config.toml
head_dim = 64
activation = "gelu"
init_std_qkv = 0.0212
init_std_o = 0.00433
init_std_up = 0.0212
init_std_down = 0.00433
optimizer = "soap_variant"
lr = 0.00706
Each number is 128 + 24 x the weight over its row's rms, rounded and kept within 0 to 255. Layers, rows and columns count from 0. The size above them is the row's rms in percent of the matrix's.

# layer 2 attention value, 256x256, rms 0.109, rows 43-63, columns 0-63
size [127 122 132 120 132 134 137 141 131 138 120 141 134 132 129 130 141 129 133 124 133]
[[134 133 103 156  85 113 120  98 138  69 141 156 131 117 130 152 118 151 121 109  63  90 148 135 107 119 112 111 118 132 125 196 111 160  90 136 134 105 179 131  96 152 154  99 144 114 128 154 126 123 137 100 126 179 148 151 150 148 144 121 161 154 113 123]
 [173 136  97 134 138 107 100 109 138 124  80 110 128 114 124 143 110 141 171 128 129 156 148 144 114 140 133 141 124 135 152 126 122 139 164 119 168 100 111 108 133 177 150 125 145 116 127 137  70 149 145 114 137 136 111 143 133  99 144 156 164 121 146  87]
 [133 120 124 108 110 184 134 134 161 142 111 114 182 170 128  85 117 105 116 134 142  94 154 149 117 121 118  95 158 123 159 120 144 165  94 129  95 145 132 116 127 171  96 123 122 158 152 169 114 124 132 101 142 120 122 140 174  76 120 102 140  73 136 125]
 [128 135 178 148 143 133 121 139 131 133 151 117 185 119  96  97 109 127 145 125 147 118  90 118  62 160 120 118  97 131 121 148 181 152 122 170 109 117 117 135 130 116  99 120 121 150 105 113 148 178 118  56 104 109  93 101 126 139  87 126 130 114 104  94]
 [132 156 123 110 130 119 103 115 131 127 123 140 109 109 124 138 138  79 164 155  68 145 135 107 107 135 113 124  98 109 109 115 108  83 110 108 115 139 132 145 122 120  77  90 105 145 127  96 149 128 175  98 111 106 114 127 165 168 110 187 146 136 123 116]
 [136 165 133 119  81 169 141 171 108 144 143 113 100 119  80 116 166 136 128 144 144 136 140 146 137 110  81 154 109  98 154 146 123 166 161 130 125  97  94 105 156 118 125 106 129 114  80 112 128 164  98  80 150 138 151 151 155 186 125 158 100 115 107 136]
 [103 117 102 131 121  95 111 157 147  61  99 150  88 160 121 106 167 130 103 127 130 104 136 130  55 126 127 147 133 159 123  73 138 138  99 107 125 122 147 137 147 149 126 183 135 138 136 151 105 153 145 107 151 120 102 132 113 127  91 114 176 139 163 134]
 [125 136 118 122 136 115 125  83 151 117 109 101 106 156 153 102  92 139 160 126 154 149 120 148 129 112 110 152 114 100 148 161 129 116 158 125 159 129 122 159 139 108 120 146 115 104 122 127 140 141 138 132  70 115 106 135  77  97 141 124 120 147 121 153]
 [ 99 129 146 146 133 126  63  99 132 165 114 129  93 160 152 108 165 129 136 157 125 117 143 117  92 123 169 123 127 124 122 146 130 111 126 135 155 132 159 139 102 139  85 126 160 101 147 136 141 119 144 110 120 152 113 163 152 120 134 138 111  74 140 149]
 [148 114  93 128 170 113  97 133 118 109 125 142 133 135 124 144 151 131 168 109 125  92 102 123 120 157 147 165 126  76  82 157 132 102 126  65 133 111 162  95 129 134 103 108 113 148 127 104 153 138 144 157 121 101 150  76 152 108 140 176  94 131  74 115]
 [170 138 145 149 125 137 117 156  97 121 138  83 126 163  88 171 110 162 133 117  93 155 139  90 116 130 115 124 117  74 109 108 156  98 125 139 133 167 127 175 154 143 135 138 130 141 149 111 146 102 116 164 119 136 103 157 169 143 117 106 141 109 119 148]
 [106 136 132  84 137  77 156 134 118 133 139 155 128 152 120 124 132 158 103 132 118 150 136 184 126 136 141  97 159 115  88 124 128  47 124 115 138 135 108 135 104 144 114 118 148 106 180  87 135 131 131 156 160 116 111 125 108 109 112 125 128 117 119 147]
 [117  87 170 115 121 114 130  63  89 131 135 115 123 149 144 167 155 118 143 130 135 127 110  97 159 135 106 159  78 137 140  98 110 149 113 137 159 104 111 112 171  68 152 123 102  80 107 168 116 158  86  92  81 131 101 148 135 123 114 148 127 165 124 119]
 [110 118 101 128 134 122 128 138 134 115  84 127 118 140 160 146 127  88 119 145 101 144 110  97 145 125 118 115 110 121  80 123 131 134 133 117 124 118 126 134 137  92 143 105 176 137  88 156 120 120 168  95 158 162  72 136 124 193 115 152  91  55  55 121]
 [117 171  92 113 139 138 118 164 158 114 147 158 107 154 126 116  67 121  83  90 127 101 156 151 113 129 143 144 127 126 135 154 119 131 128 138 142 122 141 114  91 147  98 121 160  95 108 149 161 146 152  90 156 129  97 120 134 155 128 111 166 108 102 115]
 [108  75 204 126 148 112 110 117 112  94 106 129 135 117 121 135 121 145 139 119  93 114 110  95 103 148 168 139 163 105 118 127 116 104  99 124 102 118 110 106 115  66 125 106  99 117 125 123 166 107 129 156 151 140 141  95 150 157 144 138 105 113 120 171]
 [ 79 184 104 114 115 126 118 172 110 132 162 144 150 109 164 145 172 146 135 137 134 116 143 107 100 148  98 129 203  92 100  85 126 150 155 150 147 144 152 112 120 114  97 109 104 179 142 137 149 147 181 117 138 116 113 110 150 142 128 170 154 121  91 141]
 [153 173 154 118 135 115 129 122 117 141 125 139 121 152 120  76 120 122 110  85 103 154 181 144 120 170 134 123  76  69 156 144 155 131 152 134 117 124 135 148 115 136  98 107 154 133 145  85 137  80 132 122 123 142 123 114 122 124 169 139 112 124 133 131]
 [146 140 139 182  99 148 133 150 105 156 116 109 110 131 191 152 110 117  81 110 124 123 186 158 114 160 109 147 139  83 121 142 116 107 119 109 107 106 111 141 175 123 119 121 133 118 105 113 176  94 111 123 118 113  67 125 151  78 103 158 137 135 136 124]
 [152 126 130 170 114 116 102 104 167 143 157 133 126 101 157  96  91 116 141 140 106 143 191 144 123 108 127 146 126 136 118 146 186 135 111 129 136 137 159 105 143 109 194 120 125  99 151 100  77 124 111 125 135 149 166 131 159 136 107 120 134 126 126 172]
 [149 133 127 137 134 145 106 148 144 147 105 164 129 156  95  74 138 132 101 115 123 152 146 147 146 104 127 116 146  98 151 152  95 161 128 134 100 100 150 114 150 121  94 127 142 169  99  94 146 152 148 126 110 104 158 138 147 121 115  92  89 136 117 183]]
# layer 2 attention output (transposed), 256x256, rms 0.0959, rows 43-63, columns 0-63
size [111 107 109 110 114 115 114 118 110 113 108 116 114 119 115 119 118 113 113 112 114]
[[ 78 145 125 127 145 128 126 113 128 150 140 156 121 163 114  92 110  98 160 162 166 119 122 148 129 121 151 155 119 147 103  91 144  97 137 138 122 132 110 108 138 104 127 164 119 177 119  98 113 120 129 168 120  98 134 109 134 115 117 169 103 122 132 118]
 [ 44 103 143 123 123 123 162 117 149 105 146 129 131 133 117 142 145 149  83 151 148 124 117 123 122 155 110 109 115 113 103 125 163 106 116 110  88 172 157 151 160 101 122 103  96 141 128 124 176  99 118 114 136 134 176 134 102 124 101  99 123 122 121 152]
 [ 71 133 136 160 125 118  98 130 138 132 135 132 109  56 161 151 159 134 106 113 121 162  70 118 142 103 105 129 108 111 104 128 122 117 136 131 128 128 162 112 129 165 178 132 119 104  92 105 125 144 135 112 156 132 134 122  91 148 160 164 161 162 133 118]
 [148 145  92 115  85 124 126 153 125  86 136 136  73 112 122 142 155 154  82 101  99 155 164 111 174 121 144 103 178 136 118 133 140  77 126 111 150 146 103 111 131 134 136 116 144  95 145 139 115 160 108 166 114 174 108 175 111  97 138 119 154 115 127 104]
 [ 63 107 126 151 125 117 150 100  87 103 137 113 148 113 140 103 144 161  94  92 164 134 143 153 164 140 144 101 160 133 134 146 183 149 171 118  74  97 134 114 139 144 107 118 146  92  93 149  96 141 114 173  96 128 149 112 105  81 102  86 107 142 140 142]
 [125 140 137 131 140 126 113 111 104  90  80 114 170 124 156 144 137 111 155 127 155 107 137 139 135 157 143  99 103 127 108 102  75 150 140 102 128 175 124 161 127  96 114 130 137 146 119  84 132 139 135 191  82 110 179 111 132  69 115 115 115 154 157 105]
 [133  87 127 133 195 135  91 102 130 161 193 102 126  62 123 159  91  94 114 102 167 123 120 100 171 163 143 131 138 115  82 161 121 102  82 155 159 122  88 114  82 137  78  78 147 121 146 121 167 111 130 112 114 120 106 131 142 151 131 164 122 121 110 127]
 [118 104 119 129 138  78 125 145 134 140 104 166 147 108 117 151 118  94 127 117 132 126 162 183 168 129 151 123 124 180 142 112 141 108 116 141 135 119 161 115 146 165 103 101 135 132 139 144 109 117 108 133 146 160 116 137 130  96  94 151 119 113 163  91]
 [126 157 121 127 114 113 132 141 110 102 145  93 164 135  81 143 145 118 106  71 105 148 111 165 187 134  69 130 138 139 140 129 128 127 112 130 108 143 148 113 130 160 117 153 111 122 165 121 127 105 105 150 129  64 128 100  88 130 145 129 166 160 128 146]
 [117 119 151 132 123  90 160 122 145 111 164 133  66  98 104 101 114 109 109 142 140 151 111 161 105 156 131  98 143 129 147 118 116 144 133 139 146 145 106 134 152  80 140 125 130 111 135 123 143 135 106 115 155 139  90 118 104 132 156 108 163 120 113 132]
 [ 85 125 110 107 124  98 143 127 122 109 103 184 150 121 173 107 108 112 122 146 139 113 114 121 154 116 130 118 153 134 159 124 119 150 164 128 103  62 109  92 107  92 137 116 149 120 113 151 125 138 141 130 117 129 135 120 118 151 138 140 126 180 140  97]
 [135 134 102 159 126 173 132 100 155 158 118 121 147 132 134 117 113 130 124 133 156 122 157  94 171 170 142 149 119 151 160 133 105 169 138 182 117 145 130 155 126 140 139 125 148 101  63 149 152 122 138  83 101 144 145 116 138 100 140 114 117 111 184  98]
 [142 141 105 114 114 103 130 135 122 125 165 143 184 103 152 121 133 134  87 144 122 131 119 175 104 156 151 108 149 132 115 128 135 129 143 114  77 130 117 166  98 138 152 148 117 206 108 141 102 106 139 116 134 164 139 163 151 120 105 117  93 130 122 104]
 [131  89 146 132 102 123  95 114 148 121 144 104 139  86 118 143 131 128 109 116 166 153 127 161 141 139 155 150  91 116 149 127 109 115 129 125 109 131  93 131  94 142 154 126  87 117 147 112 136 117 110 156  75 140 173  96 108  88 152 130 148 195 143 123]
 [100 144 138 118 102 143 138 132  93  84 130 107 118 114 115 116 156 168 145 143 116 138 135  91 134 163  97 104  95 105 120 131 129 130 103 140 101 158  87 149 123 146 132  79 154 175 120 100 113 122 137 158 120 122 159 117 116 111 104 134 114 118 113 136]
 [140 171  70 134 123 146 110 163 126  95 141 150 125 142 111 156 127 119 111 111 123 153 102 160 111  91 141  88  99 146 154 143 128 114 100 143 131 138 157 136 147 140 113  93 122 131 120 140 108 163 114 113  87 137 135 117  84 118 163  96 115 124 155  91]
 [157  95 109 138 139 103 126 136 142  98 113  99 112 161 104 150 115 108  94 113 128 102 112 147 126 117 115 160 103 157 134 184 116 144 110 110 110 107 127 159 134 163 138 126 168  87 184 127 132  89 127 144 105 139 150 156 145 120 141  80 113 163 151 150]
 [101 127 133 139 134 100 107 136 128 130 156 114 106 116 136 153 123 138 128 156 144 104  98 103 125 132 122 114 150 160  99 141 159 104  81 135  98 162 125  88 132 120 119 127 145 142 106 155 113 155 135  83 128 108 120 113 129 113  81 103 151 159  90 124]
 [ 88 116 125 132 122 141 113 134 159 103 134 137 138 149 137 105 134 135 177 154 129 119 109 143 121 145 115  82  79 141 134  99 111 159 138 150 146 118 160  67  72 107 134 149 137 134 110 126 116 140 105 120 145 114 119 114 125 171 124  86 130  99  80 112]
 [111 139 133  94 143 135 132 133  99 105  88 121  92 141 151 142 112 129  73 126 195  95 109  72 164 147 107 113 142 109 145 126  82 116 152 131 116 168 138 146 115 168 108 149 130 166  69 161 136 128 109  92 126 118  96 154  96 108 135 143 131 127 111 166]
 [116 141 124 135 125 116 103 126 110 140 151  99 119 125 152 169 161 146 145 125 163  84 117 130 111 165 124 145 127 143 108 154 189 101 121  96 152 135 129 129 130 110 133 145 118  88 156 136 103 116 115 109 138 117  87 106 116 142 176 159 136 114 138 113]]
# layer 2 attention query, 256x256, rms 0.137, rows 64-67, columns 0-63
size [ 86  91  87  85]
[[128 131 109 114 128  70 131 160 109 146 143 168 119 103 158 102 131 132 158  68 108 147 109 132 158 176 104 161 123 173 169 111 160 116 153 119 137 108 105 135 133 158 130 150 156  58 100  78 104 166 149 152 172  79  94 153 132 127 124 103 133 112 134 163]
 [ 97 171 178  97 159 169  72 112 124 163 126 125  85 121 113 150 121 117 111 135 143 124 143 178 102 154 122 133 144 106 143 142 119 116 125 155 117 151 104 157  80 129 130 124 128 130 153  89 123 157 131 108  75 132 135 140 124 116 103 159  95 134 164 100]
 [154  84 113 149 178 124 143 186 153 149 155 129 163  93 136 120 169 118 138 110 175 126 167  97 105 109 107 124 140 146 114  79 124 124 123 133 122 103 124 150 152 133 102 173 104 122 108 127 128 134 147 126  88 129 172 102 158 153 153 134 123 135  99 146]
 [133  61 107 138 113 152 148 140 126 154 105 148 112 119 119 107 140 118 132 144  87 130  95 114  98 153 125 159 115 152 103 120 115 162 156 100 102 148 129  55 135 145 153 164 145 124 126 139 138 119 108 141 107 122 143 127 149  87  95 141 138 124 113 154]]
# layer 2 attention key, 256x256, rms 0.142, rows 64-66, columns 0-63
size [ 79  87  83]
[[125 148 135 137 128 110 141 147 109 138 135 114  87 151 121 103  81 129  76  74 128 161  96 119 109 103 134  99 129 115 131 124  76 122 152 129 123 143 137 135 141 130 131 134  94 157 110 141 132 144 159 136 127 162 101 134 144 167 121 126 135 117 115  96]
 [155 102 148 123 117  97 147  68 141 129 107 143  86 132 160 113 130 113 154 122 119 105 109 155 136 128 131 126 152 143  93  93 143 113 120 148  96 127 107 137 135 126 122 138 103 114 122 132 117 111  88  96 129  93  94 125  92 110 128 138 142 117 109 190]
 [157 126 105 121 147 126  67 125 116  83 161 154 134 133 113 154 108 132 124 148 107 108 118 130 124 114 138  83  89 135  77 144 118 127  80 172 138 128 144  86 119 164 103 127 165 125 125 120 163 144 117 126 155 130 106 118 115 108 146 130 147 142  96 174]]